{"n_layer": 24, "d_model": 512, "n_head": 4, "n_kv_head": 4, "head_dim": 64, "d_mlp": 2048, "vocab_size": 8192, "activation": "squared_relu", "norm": "rmsnorm", "norm_place": "pre", "norm_eps": 1e-06, "positions": "rope", "rope_base": 3470.0, "rope_fraction": 0.5, "qk_norm": true, "attn_scale": 0.171, "bias": "none", "tie_embeddings": false, "parallel_block": false, "extras": ["local attention windows", "shifted keys", "gated attention", "attention sinks", "value residuals", "hashed n-gram embeddings", "an embedding shortcut", "skips across layers", "capped logits"], "init": "normal", "init_std_qkv": 0.0299, "init_std_o": 0.0, "init_std_up": 0.0299, "init_std_down": 0.0, "optimizer": "muon", "lr": 0.0018, "lr_mult_up": 0.66, "beta1": 0.95, "lr_head": 0.00411, "warmup_steps": 62, "schedule": "wsd", "decay_fraction": 0.768, "decay_shape": "linear", "final_lr_fraction": 0.05, "batch_tokens": [65536, 131072, 262144], "seq_len": 512, "doc_mask": true, "train_tokens": 906800000, "steps": 6539, "dataset": "wikipedia_en"}
Each number is 500 + 50 x the weight over its row's rms, rounded and kept within 0 to 999. Layers, rows and columns count from 0. Numbers have three digits each. The size before them is the row's rms in percent of the matrix's.

# up: layer 18 MLP up, 2048x512, rms 0.0686, rows 1002-1054, columns 384-511
# down: layer 18 MLP down (transposed), 2048x512, rms 0.106, rows 1002-1053, columns 384-511
up1002 095:485501463543569540500571548468500538545502593495520415448410518512494534449478521511520474500501441432570429525447547610498566579499488505491486588505497435581564411593559516428537557536471480526496480478534439505521538480451587555499502517597472507439475485554429498416519592440475517533457453536441533509433463459499476521479559472455542538449560546373495453469558549499640478496424
down1002 099:549500534540519554589473434566467480482567532487525492645422460667506567488520484408463533558509465522430522511528585538494478441448511435484425514489401445561605406408491521489529365473457528526521502492525424504505448533572442466495500475454490588462478536492492498514505527465582506521482489523443516491453483597542613484497460662478474478452487518455465529493526502512600568548418
up1003 097:534481567467445542594445569503602481499445629463440610439521445447514546406511430469497516483576530546406524574463453470407442456471398517516489487527504450598522605514567638526397506493478469487541439524460413517460477502485488438488507507538474408567532500549488531484595473447506493438529474510625467455458371498433545553580445433522572440457490521531455531549484562454584527391505
down1003 101:551503501462518564501539466437573481487451427500602484524463495588575495553419421492566469492511376478568571400558515518537575454537444468440576525477513420497423515539472558478494548424595460449541514464539601479515457541514414527566571421477519526414520422493480516507521435464502451546473488461583494486577515516497559450583539438504478519565476400512509568512493550448521437463491
up1004 104:506520485565484556491433567517565465518550550575457448444532571599509528514390472477482556566540543487419657542486578475465534504549538515521521425541519594494492535517533526496578503459487587504562546570495538562420498490462540446466513564556520501498545539525493591528507551491468466477549491556500561513480509584463489529459431432473501570461466503458415416445538618529574436485415
down1004 113:517448518513402539477552560473512459537462523531488486479451557505492502536451509509439507498517392494513553500531482485417544591461528351500521470478462393453450432523495498413601508514450475491392483426536592538435487561525562424473521509520462526562414443534496572382470517517481516525496517514452565538431526509576479492472512464530458438494532544511384446485430548591614532523522
up1005 108:616540437396481523540506493469478510437485484498464559434553480560510537543482453427459573535453521478579563527515546534549493530449525460568451640522555521481574537511491592492462503563499426563511494509490480461453494477456605484476465487501374538506528493496459490464417414498482523474540467537559451441468496550483634577451446516404397481400524427491538422457420494568484548575452
down1005 120:491477505555440419425441564505581608635557507453502492467496530640484506455515446544463471478522604415615521564524457469520517480544527454464539457493439532526432480598552466389536642431502454533510500478555575460543557557475437528542476466489421500463558505509545622461531463478421448490519454502479473506495549482444515588530478519538532534502487562566527451495421529440531457501426
up1006 103:434475469537510550513504438480381500503471548527493502654438583606482549454488405471436524552551489551417496541464496466566561451538522493552536556483499556523633451490443498497489571543497478521524461462486509573529514466488513487564517541556523595544443502528505478566486607562530365518486534452530491604456469457465475453480475542577548549456426480540454526424557520432503497458506
down1006 103:497534471450406465519484486491526540522610509484518561490520502487526523498456526391490524442489505502550600431509464502489562435475532399529473465455484485547404549427539480590546458433550408457483570509461433610557473493526507551497460441558527476578631502459498599540481487479576476444472573480476585420411509482529569485509500448475458520417467435459504490510535535460481489446544
up1007 094:462402528523485507534439534455508488463558513513433540543441613459529520576595495592512585510563472466429463543448484418577513458517506495467536493533606544464521475593473534379493479575486431553537455533445520514562515475447485496540473535474389446440521546515447467458494509421588536441463468423457561507435493492514459499484495573552546461584484559443456544490555514502404418557490
down1007 088:551486501450531517554476449517597503480548566540518374441475475484555589520556544579518392464442379413449581448461423511484481492518519510472487427455483470483457441523416533517462437503482547500473473505566456497514488472453453535526490524500559464539551526498421414524503495447556546451534429553501426403552459442549482496519541518438399480472535483505554511510465524548479421523448
up1008 089:500445517441476462493540463551468503481548538532483520507369509543484559435511446488585448525442564651526453603482523498513494574476452497538438434377501532463471522524407414498572507487511553548480518549561606586520453511442562527531485462495500549530476513504532553503395477503428608505552604457422528546383492547470490486485477463441528468505461557483522416584504402482498551474568
down1008 084:567489511505552478540455471524519501443499519490608537474509543502523449548510509498584524515401466573557425483440508506509481533545420433547478451559431527544412542476467497526555463503441584533492482564448556465514535527552583518543538480444575493472541482535521539574544450478505542510464527409489538489506464491454524533498492607453500467452476502611524441485535628533541572493609
up1009 100:550526521553504505493447489474470527489479478442514507452493505544469518627523519442533459400533472545489507564516574488514506459520480411480456544608494464468509551543363509453462490465495539496541437445445450410544501494577511514354490449483514539437486452494430447433541502413479527573521476528421503457573459507525377571578459455407593492473501539586522560529459429438550527501496
down1009 095:458469503454558483453495516445551495404456547459495448477512454553482488596513471447528511475511456468524454461405512526486493508469442545473406551540435470551475492406500553568565629503564539523482504602546541529538494453486525574533545497504500494485526461437484406486523498532581512567509472510467504500485552483459551455558469501398575542436542433496568533516598564567507492561555
up1010 094:455474408466614502522547508397492512552480509430443532481603468608417545475490532549504545556541471524480553497428494614465508566479493435436449471573553543478424455512498655458558537543468507503551537470571495422508535536518553440511394447422493426475484452525509439421562514601482468566505491474420495452462477436497473530469602471447589444438422494593517494466579503546507483541543
down1010 097:497555561500482550553608497473423436496543433475475418519627506597445399554459481488507522438450468497485548469583510579420483515599462502497446460549508501425468509591425533477459422465511474516564471477582441509463512529510452402499535469520521496547516478542504476485526431438485512621480481537462520414480494514540595454466555569453491465474491407425484459463534586564557520484465
up1011 116:489584612444462612428546456542432476429563475523593570559514485513463551447396475522546512486513451536477498426563541528596516547662487523499518539551458468526524505534510481505472538506464628526454490529518402451555525419527523532538517577457558529561532549606437522491480444522384502449555503554521407501538482572399565458440512462435506413430441507494570488445353500568462447549519
down1011 114:512587432535503481509503540486519533478530503500439560519471498492566473481534496465537416494472459373522443526457510424530453536574396510473515473490544548551456585472434449565452503419476556561516519440511557540507554564440560615410562531623464474485506503467482568488581509512609493509488528366505525503431415622531563589520514524548546455392465523440559552407496495534507490520402
up1012 100:460444512527510517412541468551444516517498422529481469584477479496498407508479522480427559493540593516480526413537533506509520518462527446484487585537434447470514517591531583506422549507503563400459522518565543598568577499541457513344529484546502395412552484464473509511443393550580544489494450636459539470443465563572509477467489449301536450524432518581528559492499495431505517456544
down1012 104:486524540460512622550456460576542476449391447483505351484452393498454494470434539439516525475583437525562529461437570435493452554425503402504530540602571513498459571508545416408529535466556523571424581445504548511527526492422549531488500455553533519405437572553542544473491513507537383554515430498484513491460443467577504527507462457437575509497466542535538541369400479535546492530508
up1013 102:478486437478501511497460454515501557450469506517419417605548485529492564519386432525474567448515430490521447504516396514489506511552436466499542464511485543547573532590382463456507440530576460584530530555579516466502522554541489582478379527465521538438510487487584566485448606479491443448453554458471515526536489494472529547523467514554471480527581489461437571475522540421544531580550
down1013 106:496520496465572488500490517520459462540464489494573518519494476515473384422554435447542591523445521509520432523496483439519488409469473522540596458488550480485474453426535517411481506492467524570468544507511444552482535554533521509498489432471522527547440515570534532471579492507601551535502576582507527471545531448546363531555482436452567565511626437480478439543568501579490476474527
up1014 101:482390532531445450392516493518487513499528473452557503483464475565527433576486589442516451486473513554498483502479492496452541483530639488450475531451606458404544466484544495478485514510584517532547594481481542455469512544456469483495522546507483461534552624525518575482398492482457454563549558493472450558439429488527568487488432506494456533458406500534494438502597415459591547460509
down1014 105:412550456510442475449419525516416529485506463459526566564483545485498532595424578473397539487536486439527564482515464543398442498457481413367548483447493428459545551498560446545520522550514527583582442494437541512429558459499552474551497567468436514564552491475537437501556460508452456496597524457539567540625452560521438516484404487489417569650600403434487587428493490507545435438462
up1015 100:557491459510527505431499436510448463517453472491480535442494598555457553478494519544483450596478522516563508560460486476485592417517473612578509471459476401491514486541542427492565523434462573548543644493463564568510568477543533415464536464469576492463475500541478457436511535497539486486451535517386499481470432466529436614502453494463497500495543518392479519439549522459376456493470
down1015 099:445520456475531395470453634531403457561498380506512563554452522514481567567473541511435474447469463545469541541465534551504497570546534499504455497522497513569538401479483445498486466541471460471517580457557478541440522529416530482472546505514517531423432419534566491497425483489489443506481496435469455499505550494512507408482549543523585563524550546479453501491483433487413452546589
up1016 092:500479528511432563483517518531451434469484611361528467459527457468513507523529532603589478491561549561449504576507494491466486448472466484517494598467419565552488571566569438390566518535467526445541530470517521537477472524548490450525530539453418606432444495522542500482392479576531544525595508410538358592465513563483461508479418474510438477538471481489578541450499490529502473522456
down1016 085:608426523487481572521528533603507494445547437494444570485553413499483482518519535478520526459507422533500579504536557527393511465552537532517532570557572533477478556476561526467519567450401425534509568451576483599539515495494430516446461503484492604455540471518571489509520591460575495536509518564480510473555623532549517458477494461507594433489548557596459463487416483418580546533548
up1017 102:507446484555495504576558536530462546518445525539407471460493432489402586410520427401487596495541479589514513579554554488474507487588559486577524465404553610479514541485511505512368444487514500463440576476510560500528600521546543528531486430477497414491540593529474518520543480513519458534478488456523504568492501396485593548465430409445493500464488595528518481491422553475474566550487
down1017 097:444542430470439573484452506508429497545510502497536454561568502514350491467483527569450507542505500529481504441508389523483520585457390462585476534400475525442495553518565529466418484515503561529512480518473485588579425485493494611537368531520548509561561472560507554523510441545399563563526561509444408539534488454569494520529528501459617553575437593447620451583436454535543510504506
up1018 108:418587462429540513515463475466499491533539432586379520506573486568530530472508437577480486522492469471479556445435510501563507565503449581510522504533552573497442453487452481415476566501544508469521421477697434574511525535472437486550522515499511491496476449462552506431445506570511356451493489618482474483511601477489512579486571511538619478572540477491492516502571435490487536505523
down1018 116:427503470459556593471501490494461451496463555551500446479454431491515467471562501436458426381474531527466507493566582441510444506481478450435530489580492454445470456521470486508552468574403493504638493442521448491515579477524460526476535440485471670504549473558464442470438505536451459569440532531540506531454498445522461402452440496413504564478493498424524510475537483543461500465497
up1019 096:553487483473451479493503482449545566457445458555587594542524518583468536555539541535491475446539451403527503390557448499448435480452509640612544509491532400512506470440569395501442460548527596408560572532507480555523528541481540501562475529476480426489478490526513509479511524462564522555579519506419539500469475540543472512516559499475556535474480562540510548530533548410448484564487
down1019 092:512560503455466453494596532583534519561484447502493439567416592577503565583590534498417451488544430548465482526537504511503506517481452410570569496475619493582493396532532423559367446524470541405539494512447435541511519604425562557486577505417576524432486535486515466466455486435436448474582549487419472468423524500495545489416469468553474460463471478499599405462475592512397416523447
up1020 112:541544431434570467473520391406539570516495591556543521445423442526499462474480391409588473497447571512445506452472473414458537506470528505493565546526569390523548462432404532456441524562510529579499403490513505564558502432510575557475535380531494520560505468561489519515489483501577494464564544578365540586416479503442538507539535469472546519445495434498519519541516515456528499451416
down1020 116:555545517504585498479550488463520558556535533472509592486504452487470427472563410503597409565478482536480489441564560524439477468431519513444483500524522563546541466503437535476510527552516525561524542495458537498534501556628420508465505550500455524441468442540483449616410435528560451498464414496413496569487539466520521530466565422475545553515521537412486475456493525587504481418437
up1021 092:502595550454403462470570403462581451542456559506434523457495481470409486520483602622468456474435620469461531425451544397519533510451544436478491514468508456522590433549493513516600471489478451505559494563432464429524508508580479480582547509537432544534549451477423634482573599502570598456538496534522482427358446566463558505421525507494502425528525601583491455467505441509556492554464
down1021 092:495484495506523501434475455514515542531491539560457476488504512531479550553513530509446546482524567513557520546473567510509497388539619463480435454487551456551536462462537498534456418424494443457487601443440488424443452524560523505463606618544489442449554448609526468460515515473572497541477443517541492471502433464447477468520504423584483384604451489520537449459435435463472503491487
up1022 096:466468585379491513498518473434530439572498530512564470436531540584476447493559494600470495637549436484529463538483460497482478485467507472481424552430498432551478556400435545485548419508499544513508495438485453585560473521484536453508493571568544568457474469497605461435481538508524478447532506544486532503454501524600504468539503543486428514434539522478551514435546528519473416560496
down1022 099:469496467503426514571497556494459535510392561527530526469421542455454440534481448539544545431481478474467428487466536457451427507572535568440459536482423435497528519482339507445555510557457467598604546392420451506496324485469531451481537583520467530533505541435529508519484492407580493507516465380580435532524463484474557546521567465501491501451350539539445486525414559533521366503449
up1023 103:582419485465508502455502559462460391451448468532547485494559444580441492442439450504517499491519488503403493499527500492409447503484518565513551424587521446483573515553390636453397506561459511554520473553520452485524420477419486493471437496437548510506452530556451523443467462451528532562559531560524536497441538529554520545472604581447561414448492496481430577501493421540454482437532
down1023 101:593454426463512490530464440524505437438542534494526530511467522571552519530568472571515452596449390532436589604496451570532555539509535426616472502485571363415495470524450590420487494518538541496492589467506469498446500507479477467385497420437507507513459387497465500391538510548431521465485553460540536476535554501537497538501473537454587581451502575565447524568480540539487528521486
up1024 086:469561546484476479407489495457494483429600494398494519378464543554409424529427546514552635582484566475441507518508509511557538496528509442515568634436549489502587548429506396567517537443500484409554485501424582429516524510505455549488461468475377503530618512509498445444517538484533392429452479502588481529494428431467515512527433560445575555529519585517607523583556530515483414532500
down1024 092:516571545505528493489415405380483470518526528544476539436569483423548529518508475639413455472479477530425505489523486420468593500460538512552532481504457520527478489455520500536429501453461454466507551521452369475467366477591459548535564512508472546453537601493417412552530467534508439497512448508525456471501486447483515506457441523544409477537594472560615572494510475447480488413546
up1025 098:532477524504502419463474465491546484606515507495464419494485427523463482468550540489535545456522529548510427484462503476458427511386586565459551497527603517585536450585506445506519503485557451554481427466469486480502544491526628563544483558544496527434460476506545451616502543502474524626558444421482493530494502512466562586463518492541589540499580483492500446525528495486456437498459
down1025 094:496515501446497456518582462499496486490579486511629496511463541465444512464516332411423485488415477439522493509438422573572461595520482409502466602462409520552411528541551488515546525466520555541527508491558520543528549553447429513359500446494498412466449550434600480430535404510503511521480449509451515507619525477439528495516540468524509557629451498536543600481487494456558535560476
up1026 094:477445518513491510577411490598585495560515457512500632492463504548527402420405497573541408474446476451503565537510559499520457466460494559537402490512509479405501489454491565507581407458529554509547429585529397451508558482473451494449490559507521449400501479435500593522556452416512465480445495452591572485471489544416393535521543453506467565483498594430514490475442499447430572488500
down1026 094:532430578440451567532499375438563536483559480464523531484434606501541545551510565503499503432494511541559516518513448441495498504470564499516395627478548465523433519472514532441564490394463409492421535568530529491454455475496490418499546549529487445529496426390661474559528519487404549474445561499568474443452563534541482434514540448517494416582477528411504455468422510459527485539511
up1027 093:450509483491597544487489514563523541559525517549430589422517493493495478496517478484513433429423516456481468445472514519559506441535474451434470539466462549578547460511519423513491498532534398515594476545576581564485508510515474501538500556504519556441526566417512433573438581495530570564550563533534411506424510552537466518537478527525494452475529519509441441519495466541505524426408
down1027 096:505518475485552483495418425535432442477453475459452471553577480561583457559421492511410390549525477541511543486524494558505491432526442487555496582473465400469408544461446448447532531521490429395448538493473509575318535498432436473501508502551431522504518404514516435588393550481410474528676545456529464583424590495603492545505449449589622448485499384426507506477505442497509594510404
up1028 103:527497473499443527536566468505505444549477518466468444401535468532518604529493428469521467450463390551572429423516499497437432492512450563441609531627518562548453490518522580508486478476498479542553493370532483495506468567558500446386633514547480401540430489501530500495426489505541484442449413530488501475447507588372511511497515451514492567493428523495545494566436508536437502476450
down1028 104:492453588558405604495483548493468518494477549472519431459458540539471497522440494479542510529548528533476587464483423405528607572466433587513459571524575526439535478506600446517530505473571480444521444535537483566515464466500557453506407507583582424447496387583539455436534457416463446598439562524492456564505510494483411560450533518417488438401479528540566472433543532437580533440589
up1029 090:537485535514498505528453410498531446567525521566474509535516528507477509428414517398448504519491474570383464518451430560595562546558526471532533431492503523505524529662504501549526539554514484530476430513578511544480475506456478455557499594538439491445493550470580404509476449505524523409499507525513418520592545527538532546511495455456437474481571525515445451477536466518503522601486
down1029 083:493530401453469559460459447550497575546507477471481438516519469465468485401469492541458517543496427512519525457421494444500521540574466528423543549572516534491397566530507509469448513550471539518528473526598524494488464518514493456485465457429490536480618418578489598495496473474459493409491582558464488616492515365554446494504560487545527469443422534536462562440542448442539423459463
up1030 097:491368473532503526525420520481585580582516576504542468489542504489499484474478531484506491494389514543475523534542501506580466428506410501501414452413546579404486533440524490472527506458544489492519524448473493423482570485528504575532480543537521552457471525531458519502537515435517477467523519538465440445524458552490438491420530555459542579531440478591520361443510404492501435581497
down1030 100:470482507441527487432555575419534523461544485514518513492492447538547480453559466485581505494456524486658417521551486416566493474463561439444536488493550542563506561470539534602546502482541509492507422466532496546448528568579600544468503531482579558477521435472411510434511428548466435549524522530560540510385402521553585550413549459499440550512471513483457494538424482461592438499441
up1031 080:440505614417468577540490463438442502478479436436500506467506469546497592526454417432464523467486550389558467499560482489541497460477441504624501532474491387509443538566505494488525521528471458471604516409444434470412444545600557546487503531561464511503496508500442504604385491519366487457474576533500536561514511503477523479494482510538514452532507522456593495513445461406521447460455
down1031 076:547462513542469491499461439460524529594484525535511490575503577506437401541458494520396491571454574462523546534427525600449525533551604444503546561464525562397537571492518487557464535585402508531421588461517492503529540575522538421455476478550479482479508468413494551499436551514531498446487519521462564467588589557634531531506490507561519474447469441432526498506484480458533596511584
up1032 107:517534637524476526461466517489531447555588521536472449628568541437551451511452541454519494502509508502449508481557416528517546499486361513546502461484516489586490438505508519404522462557529474508492448517599576467418471527586471528516479482552535456489564530432504495553443524497462513583464482487564376455516465432507422522491482538428472495504533406422542556507472582489466429498620
down1032 109:486539575565508570480463517565458470390467564432548414488507519509446520487499488390416554525511510509525443493506553444591455570532503435547625491476453582570541491408576414585488529563462495506495533479418557555494622529543446556456471509584458487480438429510501488574416423536520551605530471611461498451544489613507508515517460462485514507481494518422577559527535567621518481554497
up1033 088:531636490557518530446530544475493465506507536552417476482440438476540431454516564540572449551470505494524497501412594369487464494448585552570526445566476459521404643566535385494570485529584413504514601386528403496540457509454465465527511487450417605435510513512493522472514493551469488441405489556473520566481544547567516532524487549522483470456519454438570422496575440559490467490492
down1033 093:453476514560605360631480523560574486557575438440557518514575490547506573492599460470584516393525591414490423449548434549416474507569529425471507504469436528518399456567499515451482418502538495512548451542622499527537529492509527432485466589458478554495521471518484462458461488494479583468448515571504470531484517525438507536496428451506499483498485471441458436539567552513483474485433
up1034 108:594484507502464544552506593453497460460524607305500448454473473537481458503463481478484535512544527513429448428514499523534418508519396528556518505534465500472419521481531494460498473522438483501476492467587519523570502428404593547560471545574489484580600408460472488523564565445500480538510463472466562551418503477475437557465519468519479562444468540404486543483524496505541497481441
down1034 110:487539444512554483531447557533501412606492551454486593447553487611576464468499441503463522592478463499524534413504528521588529432535567518470520501530556486417553489520433516447474478486547565533597526561540577556565501430595554497418526448482496442455434510513499485585544462545501594494420482471468573576475535466566499373373453585512520541387383535541462523512525462437510491402499
up1035 108:461504510454483434559526516488452461521535529489525445464488429520458519476437477556442430483539438593451432478509532418489419549479507546522430522580585407561395423578476509514557529592446463495504426416565461508459530466548433474563511481422519504505474471532438560458532459488446482513467534513565586523453521497495418418434566523577513402530438518573451551476559579479525544470500
down1035 108:502539515522442497527504567506529507446472563477488437483503537513434460544444456549470469588480464612437461513531490474478515585422497391402433460480553482534498509543523470552439475536396463534542528444458491464563495510518406440478510540491481502478462489497533501457497515551523482522554573530516554531538522537487565440380560503552522553556526483423663458558521495427536554569486
up1036 086:483557537419470467496469523436541450523460502565462514533438541487455537531424453468567485490438501488480518514488565437504490591469490393562474509423565468519542464529494467479498455569568520591569482426422519472432502496518485447524518491468415516433500542552503529579452333574468511438504491514461608535503402579431527533433531546414506472535438433479584525411518470562541436532459
down1036 092:421535463475507541465444444464488523509511579559495472538513550475519406412444575407495503465490422575456508492396558525444510507524478411464608557516508499510555552491617539583525523513488506426522478531544477477626516561479472539548491477507498503521450513421473535482430502506446472487487509553476531549440564438491504512426390436555524532584478619460489443492489488573520522439482
up1037 100:512595423502467470496473519557635591567457523391562501462548491513531512532502544507480511399464508505570462474489503473555467471549564514433555446534527545444505510489538491424531401527401453514537522437483606485452333463483507447513470559463516612481511527530509491577515523543470487434446484451512490510554511414474557558432489545545421458565523567477547472476527405528501551429452
down1037 101:487508596489620482471490478513500547471503447540505495589546577588499429438459562508460440539467480541494469582566491583491441379605510537442451434581490419447569574513392455450498457502390461587449489538553544461512474496515467568553473459491475465489510442466616544596544556546472616422521505477535599512512567455616556456484480487496491497545485541457480560505536436578591441554437
up1038 110:481469441467457499506459483509590524528469461455570439533477497389526538417471502478485526517502425478512500450593526548531453500482447500448491525519636605497572560513566536445506460503550410475495512534388455402590478518518495512493481489441418404441496507481514564504405502366486427449501514536561432518404545473599490582504475452553491423525501404517490528521448405453537467477477
down1038 106:432451520498516497432499523583457568455506518466501439512537467515388550546538402495456538497504457461525552532553470597515519441487516581517551593480496435545413517537504446477524443493484493533560552463540492474511506462498523508615481517495482482537458492448510471499564453552588472542522539438386483487468427487454431363473588428513464531487513509536470460426530514456540530585475
up1039 091:570581507481562511495415451539399506572552586572514393498506508492552512433463509525561456555415507571541460493588470506590542421493494570472484477493577543517535456477467507522464419473464481507451484418458466482518497443481526516480459560482510465515513478513511607466570504429492559514489515464463509476539519509497475558515488500443509543521376415479524453528534482513487528440514
down1039 097:554503468500476502601499415531508460588441506555548513521575370537508493445497443499525575500509500555473471527591519505594505484505542538503546524505528496543598587558501469434570491443489486551468503433442518512480541448491497507503483521571549496505433561488398485463502443501443491561431556431414474509509499603505520479485475541591565537572527440531497514560426560463490402539609
up1040 104:523478559408410500445495486510531473574517543433502458495452545565501435616439478524571506612484487501542560476544540468583541495479508525473521403491473545406464495496513566508445517475542484542441543461422530420454510529603516490436466645538438559572504464472460548609527557484479498518470504565495572525562433612551497502432443580502474615490451522508509523531521578547422497599513
down1040 103:455447477549453522562568377554490464546468487537423455590510424482475560566528443474571399501493573449514432402476462475441541439452504493599515472458410492516500489396404511532498459484434532518525419492474502408505484493481417455501493538490408540522470485576429524452409539527516549499469562527504607530604589480511554493442578496588537499552479508426528525470487427489495555463420
up1041 113:432551513493533543576455502449429517499611514431525477472438467543528484484410555604502435517525532404565476523499524423469560514532501605472477513430483526448488483496507495529487486513534523495466566550513523477484453485523553456424542457537535554541588478466494585520497508560528390458446458423516437504613511573510433450555468496517503486544570526453571479543413520579482540431486
down1041 106:497377533490545536491470487507588483495459500493552411479549549519498573537520499524529528482497496560537581446465554558593418534503521514450436596521465473577444506519624461501590464513534605559469390553420581425476465592571570593535438463502548473568434469442514502530478467490561490424510460516429571522542474486511488420598403457346437411548500521463504463563529446515514502477481
up1042 094:396531509473464558531524523525512489560489540399571517470525523429454400423445474499525532583518505440391527492486580522569469437498451546441451527538476472610487455489453495508427455534503492457527532496426526481470517453555500499494549467482480423481512415555435486531467567435469571513540519438531481515462439479480415418602519479459465494498609497647438520521480551539504454468523
down1042 103:455469445560567507446513549474453537554453557508520501467539536426406442463525504538478506487495547514541582493411544513476484580518522555467433565561474526471378523467478397486464498460612470534513363507482541450546519502559472416424508507588596515554482539570527496508509473503496428539555538421582577557426427457524510459624450569584455598495500609619546501452471523512559446507520
up1043 087:498434454563455535536487382439423573505500545521530480533522510452441499469453485480596463567557583429487405468568557503490430575398501428454551492590403518485412567503453586481524467468498558436445449439561513447480590399432486605557509529552471467494499506578574554410517512449455443489525511506491442569595478538430471539486463471526508504485451444477504502526491486511511432471485
down1043 085:495477476518492557495440552517540547534560514557518460550480422485545475523459548508504505446441522396514430455509558493515485466474378431600507464463511491420466485517481567603529434507547558466450491420543484467541509550457580509641427550544520395466465481420504519545442513525452493489503472511375477450490483554455430507489506504430476426496542528545471547457388425514471520510438
up1044 111:538424507537481569431598486541433548550472477603497435480522437523496584425475514507458406482428493406496425524514482508591534544538475540444459527436486474494450513532483582389458554559544468510505541503439517555529498564394512541435551563498455443552437480406530443451477508571599454416484508514508529531419406441526486508380440471410492431513474451549576531555623462503478471465471
down1044 118:462408564584541588504484513534531594480534515448497400503596435495487543504451534501463484581536545536559467442564500490428555484497497518535484612486547506390407454451471526525539448512461483535559523441524477519524500531510445573442446433515567546490506454422446511429452494419515540494456442553554381545509522464493462499565488513501488443539453494483550509557420502461484502474545
up1045 093:535505484569537452534479498502493478508557442429422453463454432467598515492543472460532393533539478529512417489519432576463453559423451486604553430457521479508554508535468492461516537445523523434538482533459496532482459449514503508515541577545541547483513527416501470509511544465562552499425471401510520576518480559476542489567446492524537418497579533587558514480522532541498518496448
down1045 091:424589504469532473487523523491541536542449499557496498465435448519485504459467457472448459430472535438476522331580549475418542563505453408514591422506513445441515458530496595548522457467521505465543543571465482532378532505477419529505480497467581522481578435590553508550474464574571495547511485407520513505472585385586445560590461523505539571532555634486523543487521466461547439463503
up1046 099:524541573557523512398525484531400517548456560603409439499398431534516457466463487496486432523599515630482507470599513474500520480596511453489551419482469547551480527528517554474457515514545485450498383544460518541509536495547571478485459459479545474477493469534474475472470523486443491532464459395456396504524472458494521418525475538503529390532485442476333439477530483498569574607500
down1046 103:511590467521466503464567486513409476542573566458500564455390473480457488444501533545424602491515558556532519446539419516431509457510452470505473474589489490522583491464579394456613499402592461579487600454498549457499449526478572533536490420395419529566487474441449494459521498493537505486495425515530553543490438451546458507473492507501508506498521423565483514448588474497536539466534
up1047 109:520530513536500462552484577531501460461503450510531538528417456515502519527392455493496489483450499465514588530510507452476560494458550537485449589420501409553534483514549540515514430486542582504545491592481515445564427478462522407518584542578483435591476572589500521479471473509538408412501411461403535483472518588512493586645401479478499433428532498624397489480509470528534490507477
down1047 109:519532463559473429502494536530442453473618517553477456474409506588498471521556592529502458463513471483528601482468577546474534426517560464527490576513535480459435583510629511450506457491488582476430563496447531561491454548552481429425444592536458466538499502525516565421453511537485454518495518516481456481573524485563447519563525487522538568672567505470559464450464529517525556577416
up1048 093:393464586427490554554481503550527460505525451475533558487568538502530472475502591561404537500600471614548556475575503499514466489538510520404551489543494484441500475637525532452490546495445428538456499555499537539524417533534517484483529537447437521436463562520385525511483539545460485504606485493550534505584528480642498554552534442536512370522553596553493485439511527533478541454490
down1048 098:467507462530451465528448493497642484489528624475447534536473465636429602491496469469564549438475493417447493446474473489478537519559493469486543523549467532600409508481564593496563465542498532458543513472512449463625528489438551528476493587544528416446537569452418499433479517454549461452546509581507454542449466547415406494462485530443490536464504514431532576456483537448367582512456
up1049 097:476434465471391405504513517562471550424461514510572440451438524453426507436485574523486490418493580556524505546439474587551603543566542438446430515479524447542452564461441488461559533543484499498517470407523470474482501471489590509492499465556488429533501539431529426541529493358523561369526484488511615507456523434566529563555460585516458611530489581509656535534510524410542472539449
down1049 107:513484488495505521551496480421473502502524540499605557427443469436573515454506473514482533479431481466414511448518478423546625517522560531566490481457511379533536482590508502526494570536592537500454511551504523480471539423466649524539526523543415418527457501503537426438489546491477495522565495471539560478574483460504501429517410484513530571488537405479566497495671437490458462464507
up1050 098:478512500515486527513612511463477484521543534397511479572505502463453436510504490465490469535467467481502503427491510455424470501503477483467455565584503496509487429498471496428513487492462486500556514556502486562474502570482597418550544466576452478568579587585533530500445584593485538509515598497405552411574445487540535544534530510541406467511525529519444514508515501437563508487533
down1050 099:492597629498458510445599514474493586526518586492543475503565487496620443558452528483506517443495422489480447540506536431504531597409521472550597525433500544473515513525592505462509489450466510420503448646493540545526438572516435434583546466572494494485575479348523599498552463426484493539471446479460465428488396462575462597524537573459483454484475479517532555443501575506532409449517
up1051 107:440544473497535420509485385497445427464486600563589574550480471482404519418494575480457508543457412419448476469534518511511471442548553518555517495459501499477523488513474372455458558490475582398495457475433498470555556512488538498476519501506514483465537455386564527392522481481504554503505539576582428473523460454517406549456496499544539624460598452511522456508484548484425525484409
down1051 103:547565401421493467433374422530547564501531570550508507537515514499462479556467437438513504529475486510469505600517528505425489500418461407552509471561441390568490554532451523498470461440482492507556570499480517494417572554473473407439430530559441461572493501491462449468526524409458494521473554554369429477513490490495507452568452331497580503528601504497488403474523476465482456486430
up1052 092:488459445433474565479439514449491502525554459464512509518432428472565540502468455533515497496612338501530490470554543395533559523479374559516476465507464454480573529521506534493491400487545543506459494504483500529553488564516457524473420506456504457401563536430459546525506449621415434505540593471433466512532430459572482513546568450439493496461443567507497544536504553468449493479544
down1052 091:535392477456475567445545583501495515477509487541550499595539450475470467510458465476443525463518508424614518529611481490560458538523545440425530493497386509570527577418544525586459405484415516550493548511408476489554503528391594474496542593487527516512478473494474596465476434440531525564504548559477534479505481449500536395585532553529547489560602549457521535500416537504514475476503
up1053 109:524535473482495595504524557541387386474573537541392470510564558565535486521561527502528631552543406538508496526486473482492470535525475526543501523457503480518509524666586450522490395575466467534565611457499517566425477494406520485479490486486476437490514438492524577499501521547597549463617478522461454490459457493415565454513506456484550505463450485545453436464490550456483524541496
down1053 110:627496590471476542479570537485537449464495516538487531480554503483544503515494491452492594462445420541447455518531493455514483556532529534465538559478501582481481577581554504433517496520512516434430449479489547541532582444452540561533498451573471438527580466597462509520506512474561502489472512438481499538459495514556432507493504598421480484536490555503495519505531586486529530611521
up1054 101:459496506534569402609453419569548479389542482517488435423549479484477460554519417461463539569612471415523497399490512521381546465492495432502511492493523518518557494510537496528561560592437487483436486528518487513518531566506534430503619584542479533472450474514474445471422511578509517555415540508441501512458527485531446591491409605491489476376447492591519488521459458522415460450548